Part of a small language model's weights.
Size: width 320, vocabulary 18747.
Each number is 128 + 32 x the weight over its row's rms, rounded and kept within 0 to 255. Layers, rows and columns count from 0. Numbers have three digits each. The size before them is the row's rms in percent of the matrix's.

# layer 9 attention query, 320x320, rms 0.0363, rows 57-63,121-126,184-190,248-254,312-318, columns 0-159
091:199152137146159103178140182128131138139093154119108109107058118165158156128167112128102133146166145150140098175107093153182187152138142122110182149135137127070147093115165106086215143138137056060110189146124175147083133102109143172089151074166132132120122108141102107117097185117073111155182177086105174121125123158148089102124136065111162135141083081099135141128183157150130191146159117128127095145104065053141095129164136137146122133046129133095170150142105163129155132178086172
098:178121158115175094101149100112100084130133143116153142133202138090096175113134114089076081128104140126122087136195148107105132122137165139188131113220076133100106093155119141063132074172166124233129163130113184078113201131089112110224164087188130156119115095183141151130146129143083117108110112110102083155147135127139145123136105124111139111148108101159123078073094175179127161117149167131093081138112170129156130132084117167088103122160157154152112114141114070165079130161125098
097:120081159087124133135150144115145059138134131108052149176173136074078185123159110141150085170080147126111172176129152095164034100116136097058089131169082108063150151092140112145138116142142134137100135145128170177120129143114123106156147185109143104141188155158166168129116117085118118103148118165143115098091172151098087167119171108162139059098106120101175187117118184156129117077138144105083128152130119150167104131189154159137128134208187122142103116033130077104155150160165064
094:150148105110157149170126169166114156126133113113124149104067112126153112140159157133124128118128137039162107148128116132125120106113105117180109102162130121087126147116169108077160133140102095095120112216099161139148153126077185125086136135157097097114089097095139065131140132189121160133115186135145137158117133157210153091098091065121167166079111149148103141132210142110144185160147148194105156134111049099204058088139098199177110146127109113108223112113130197171107162138105203
126:132104157134171115101166139118130119122100097118114117176174094110078128136086159149154101132166131138147144122196140147163166133202155143166144128142109150062150147049092133107097074069118114182107123095125184159046126087153093168112172083132163128118121140193177116141080105095113108140132196122144161110087134101095116139131141075103169121115092102130131119134062120110131085112158136136130132151111181131114141089168086094111106125115135155174073166115038079109094158174118063
090:114096113101094105147113071144129113136086119098135123174070110128145113144146090103147063147131167128127147164109082134120053168159123101086138138112159085140119138178147114161095197201126070148189094139123081104138134051099181185123098082138151128120178183101163138142127123099104117122179131103132080070145119156073083094139115182157124093131111130101187201157184163123088155083120128100101077194104093155145082080156115114104087103095126172118166136150131137088158067121100047
117:097079122169138135126146150142152120132099093106149111174151156131104122136091124140128138157115137161122157144103140129113132125158160139122140116122133161153129114161058126118070124128173131151149095060210151118139141106189055166117163110118147128089131206167182149162121141046127119104156148127092080071154136127083107178156129197113170103183119118129145174172094152111047148079145082117160116110139122172124179148100092079073141143138128163162049118082102070155086100146142050
109:147222129113160113186088152137127145147149137113148149131086080147159085125154139150143151120074130129130099185130101125142104067181054144139136121163158171104143156110117128144153118204093090165153118150115120145094113152141093165122119163181112124169146139149131110147088113087124170139132121083131141137130178222144114107123106008136126155133126107151154089127163102163151102123157136127103115177161147133137124130155169102143132061113183108122075129168196215093152131096116124
093:179119132160158158161128124124136106145124172117159172166157134122126157115126155127097158090069120122121101168117109141129115089170111160144124062143209167122148076138108102107154101136129090157137151108131112136142129139108103143157141140161081130100156111128130108153158139107109162111074199106086094114112162131146198077197130130117174130140188121116138104058201161187098195156083157132072121139076120086144099206080144157168146151086091127175134122178099193121118164068165175
100:070077225146140145109123128137087134116144075158134137088189118102113096114124139142125084097140097136196120096181156161155134075159131173142127179147152126056123165122116133081161119087111162139098144110094148156149144126163050150152114097134119123117161137194112086128097105098082106134086153139124150156121142148137093110149201134147138157104141106102117121123163154077131082150083133149129182139062123154159149135108125182108118131154157129172136169095079155126172093111088175
103:130138093118108114184089179094101179122194185089107138133057129133103148151143156127098153163131105132071116169121126116131176132054076133064110087136065122138155171145118194147118188136109126157132120206174103173143179105099147132124165142084173088124135133154102140127156069131084149109131140131109050100123125102105154137127058099162108147121139182136123155182168095146135107149204136136150096116169136078129147150136101119118134160173120117156144135106115159169116142131128086
114:088113135134132088100077158146109102155112125135168150159145113175093101150126113134133171088161155123097130206185152171173111138117134163116109121123141136059099112099082161157095138079121100153115139127174143132086082089168052158157143163172133134161158172139108105144111138135117122124159151104116149103111087104065177142174108133139145132085142090057212138124130127075142117153130166153101109116106191151103151092115131097083154097141097144099056132127107173071127186124183124
107:110139144114128110202090165131151065125128114168127131102166145130146126166132110210175123089086093188088129083098148129087067137171068154141196140185157127115170146117124110175100109173111113128118135129135129192140071128149135188087123054159163153113105174140108147125099158117117153143115135157123150157081119128146147141133158146085134124070112117081122143110115166110178143102118145156148053163089097123163103135154164153165089112055054138152140090120139195149170114111180143
092:103136154131125096160115167170151117114059144184103071097071115131146115151138107152100108091137168096098157153102155204155076126147128186158120105117186102100178174106140110128102154118131187110180112165136171113104053030166101141125105132151106111143070133149121098155068106037126138119175115169104143114130078154064134107162151091130139080099152100125087142142087095099107158081134111130120091126148166113132159066151092094076170121196134133158115074103123103134097099148189090
086:190167060186123132109124181114161073143135065154147170168132119139083108131076172150102150148188099095139170159154112139166150121111088085130081151164097191142115117084170134140134136148131071096149128133095097094171172191118086207153119167069110117153145105117161075139119157151168167122115078100097075121151110127152056139124058143114167159129137099115093153163112127182129111140129166119152098196124135126144140128128112200108155111091146096112111146101160062156162089190143142
084:155046176090161136115143104119136093115116153120131175151159141128159160077050135155202155149085113121150057080158162123182104101111145185136133110143088105141115087106129120123130192124101134143102149114107061120107160100081100162088153105205104149086102095133112158142126073098147065154217129106153111125157156175146143117121155120084117168154088110148159081079124150142133159095149121136158116143138116172138125096101151122134136082094168142120120133112109072134114101173116169
083:111068132157098115163160075146113142098100129135152139144104118129177104156121166122176164164125054128078145096142153092096134153095106089076092121153108110180045110088117068154159144115152170131168104136155129130165170070096075151138129220137177145123122126111149120166156117089076145113163145138105172148090140128147137232142098158125135110089164109111083073120117102102151111136168131104193126117113166143129118126153184085091156122143146122041072150120022111144129143149152129
080:105087088144168115105124126142074124102100100099149178134138167098146134118106105111183101110181144131134143108130145105131171120097162018113110167148089123187086116140058153193133161182147126103122071166117139180152154153102202176147139148138156079140191089094139106104107112193165119160117158116135086111096129085123168117136071091181063129133086122143152155202144154113151126149143134125083169069116090073090142139156092091134187067114131140130092143109062178179157153104130142
096:063114172157150087118143173129117110105125093152126127177134101140127112149092154164170105103151149109156141090147129137161150100174129132080102149166062130106068144110138118089082142098129178170136112056105184106129193077134029171125058172136173122086068152159151122155136107076115112123158123108099126135158131149071051232146111132130184120117099079130091114128046151101145110115125093096133117146121163184081113096124106115085123147155162142142094126110065088154171114198138130
096:157128108096086130133072140130119101132120180094133082151102148150117157126144161137183158171133123147101076103099141161089086125149170139155186081171104120146157132101130049176112151200077092157185182154185118086120138072178141087105139082161126149053066134135109132172174218126092135128155115126098132137059111066121185161137102131070150074087144147098146134097105076126129105048131121116160145082093163118159146091134186089091114132147163119158098132148092178133098213099146090
095:106104113109144123121164079163134113123119187160132118160058102168104144151121131098156133121112195151074163089119117173149164138121158106106152120187160058119112132089108141084139167129162178125149073152114137196129112075142142061167108149157123120146145114173146127071132140144136117138127106142145117147179095150130141109105163067120119065113123122123055118095156153122087119133176147143111151155132184090127104158124076070085140081150108105160153114115086142092115116127096098
099:148189178158195114145124148087124061145134049136145128097149169073191125114088116198109111137139091138123117131077129088148155080213110212130171140084167163106100145161107091134136129213124106112148145063142145136122153110078076180130136152128106129157098125122131162145100114117108061159101145094147091129174135159125081142125130123094117135169167085177113167142158148153147149128107137139133087120136109142150139147127086141134118109147147141053132151137169119098143098148156175
093:136146188122116139107127123178150166118108140110133148165163148156148164121125085112094115155086109160085054128141159115112095139132091111157109145068109134161161070115105086092133087183127118135120146085136118140105175085093169234125123167165126116108054097114088138168100129139097113118163141111107128100086129099114103133162139142088129162141142158122051145126130163131108189109101111156117132130107089098093108128146123146151148036083068156164130074136136155078138180100161164
102:092104182140115072130154141144095115143151138109134170183165116118127123169140067125111123169156133110120168153142154142084110128071101082093133158134095144114148125151150119096159089126130127123133129147155114125179128078095141198174131173186113159155173146155164166211146085160081087106152124153164079055104076166100147110135137202128130121110102100097147200162143135140057147071159068110103100166119120120182135112097155119168166104108103162147161144130114075135205127182165065
099:167053146093134063123134165161142195120172134116118172149185091087174135147113131103168134124079198131103177150100115133162071135105105173130138152124144111104068154116084147119092127132144124172044078147114146107141136115177186132180123138115182158170182149181109098118179094131140138166148161077137112135097098141083127151144094106143124162115136116093135194184168156150123106116120107130100125158112155115110105122109085101121168196181118086141176107102079163081102163155140093
111:108093150156120081101151116136106050126100077135122154129217130093144167158065053136131077123169133134133139128176170106114146116173128120097120145114128116044086161125124080086135178082131150178178140079121118112125161021144097194142139131158125109124129114188149143155090071148114057093192189129099101064152139066117133140153147143116132118093128122177138168130097081152124144103137119111118141145173117148134140148123073123100139118153111157127078161145072091122095140134165091
110:148105123126125125139114106159140164133170160142152119156057157157179136185183115141109153125148167168084138162133119161180098137123131126071072072128073103125131133139103102255111107162136105150152153161168135120107130088137169115159090153171134134098155204164114106155136128089088126111134108074107130068062037146082154060164099145155120099082084132092115165126165092150088148111141161163139139146113145102122131106154112099079148130121112137148123116125096202157176130151136104
116:096152080163128108152153129140067076124123170134156133130150098134186143181139157120196129083103121090126150126142128116146123152134187131133061117115136131087139172151114131138166106171118120171129120139108117125151128081172150160188095077104108122118138141189189060144118106076140155079156113127107174126134096171132146120119151088141161168149138095101083101112087132159145128104098188095118092139104090143146080086093146129109141102108155099150124163142085171099067196066140090
104:122113165077059124109103141114100176113125156138147109160069159110133144085085129135139139125247173138143111176109124181127154138147083151067089141134098134201068105114108118129137143111116174072141095094158162102100107119103108121153092134070162111164123099137134143186125119108153130158105104115143106141174118039156130175071119191121152109063152118177146177147118130145124075115138053106100129098076117088084127089133076201117157132149122130114128077122128121139088077148092152
105:131151157091129144139159121203128202144168100160105157054207150132098120093129084167085150193088089129161110066159129162159109077161115150167159106108110123105095090099146135103153145053127184108064143101102154162082141131138128130122165200165068150170090101161087114077106120121128100173117158119153157115186166128071097169182134139114130189180164117138142097150129079103133101188127157091112117202136160152116158154119122114123135104153187118097147151052167134103209090170110184
098:140080154157126096126118137174179151153147108092153089109124144160104140121093106116120129144137131146078119030151115117099094146119090078147157135088098117191092126119154143139096161114155177118190113160111171182096154113128155111139152138136103112120073183105093136128120168160155100166171126122139141073055125142115112146129124147091041058123134097075145110130088131148106121140127109172144150176067148097059118169173165119129147100178124133096109180144128108145196117084161159
120:159150156083111136152141150147142161127132107166141171085157148113123109069144157140120117162210135137179175132143101131102119114160051136105127128088131105118094104102135136102120153073132172061036138104091134091082093119115094159086130189092145106130138111097080124142151133148167139206075122147171150152156173071104119182142076151090132136122158105185139111168168111120145105166119136088095157099138132115088162145143076198193123159174110142113179091101128092174166113124108217
095:139144143130168171144109138141166134140080104100144105128184118087148141096059135041130135073112145117130158112115108117089088162130104146168102121153167162087119181153152158171136174118136130164161174120132136078091158100108073120160100132150147104110138124182147080106149168087149144126201150155113142073120145140122144180127155189132134083153149019173104069083128162100133173133131156082164117097086073101174109114099087108132118139110162168137117151168117108090101067111147125
106:129150107135141157119145114133099097161148178117160158137162112102149148155122124122220177104119065138116134088124136152158156142144130145093067079148122116073141156061200122169161116141067114116123125151115138178176108081113188161146113094158137122143112121156133084084108160086095143100175171125107116133130118160158126106149082110156072198160100141090074098088099108139150104125132158046103161197139107135119134148099094116065091087119139167152145137141170194106114154114129104
# layer 9 attention key, 64x320, rms 0.0329, rows 56-62, columns 0-159
101:128097140139141096128127145128155075187065105146129127102132128138064151105100139119149127146087193089159115195122131183113092143099132112118135141099118161115080131087144120145127158118170125096158143119086118080142105151159112105135121235126062109198077133150156076155055097151101125144120130069088137150144143125114162187128112113130106128148172112151143162174108113133114146162122139143111127117081134217094166120125137162195174133175137146121123184130172086165117128246122154
101:091109103119169122154110138110106110068111065127094143158121145162145079167139135105138091097138085116103140114130143123108116129173102109134107111131133130080159145113150187060130176123045145166052117133138079102143133190089179133135083110119154123103140160103122143175137146173168164190156052093148136197165129168154124034092111099102133139121076115170125105102122140148162096110130129135120060176207153085141140139115151138120092106051136102167159130150182114076116175085081194
102:122152107129170162159122134132155111096119116142047145134109152156192091127112136146130106157114085065176165150123180101120146109134096107128183117152167131137149179116151126120148149152053143108132148141107111122176185140060127150100114128146134128124122109125106168131071129141163129151153143158140111168106089144136134104107132127147145098084135171135108093097162091094150107162163109149181133183171051107149067112139110155109100160142131138118162159150117182109120090059099131
095:104118131142097179155133092161137173095162213190089127097104173104147045133134137147146138191100078138170162166167115151145179099140099146103144058132165113101146163114177145156150109113179172079129077073133122102146106084122090110053090122173114072139126147095047168128161131082109185152110148118123154152101087092147098104142162149145173157155130130113098121076121122093166095151136141153172199129122084180080107132167094107118110108144086110108136146110143116146130110092162121
103:108147046165101122056169138136147176101110127094111107173102135137174123177166149142099208067131137093090109136115135143160148098121148134063139119180180056124149136152131130132136202126129115126113107155111128170082132190139177146151122031132131110124079098123104114168106073104129142051194089117124176087116127110154147074098117094148135120122087126103151094144156103117112177081128132126093121145139109059188141137101139123107201180103083126192111099167055165102127191105134067
103:056142168152069116159081072101183118141139143173083085119073158124150064132153135179123126143148127128092146165210170090171129156102113171131172113073078114121204154136148173225098085116098162137099115128137102134141091103163114074110098149115180091124162142155068129156131152109085113125090142151141093159153095115131168130180103131111175162103116135085143134135087054058192070165161126150106138136147201153099178085122134124154152116120097070084129120083136151187142116131061115
110:179158139123181136133145131168158118094105123122140112083144101117111126109065102128130091107074145110116133130140157145130084134214092130098134165149145179121151159080084062091159164194161115064154114125102122049143056093093077111129086073179138135115139152080120182157168133094196128143120069145115136149118134153174081194140176057130157063090163133141096138145139177129115176118125119126136063116099121190157145099172171107121122123111101102180175107147168105136067143147144088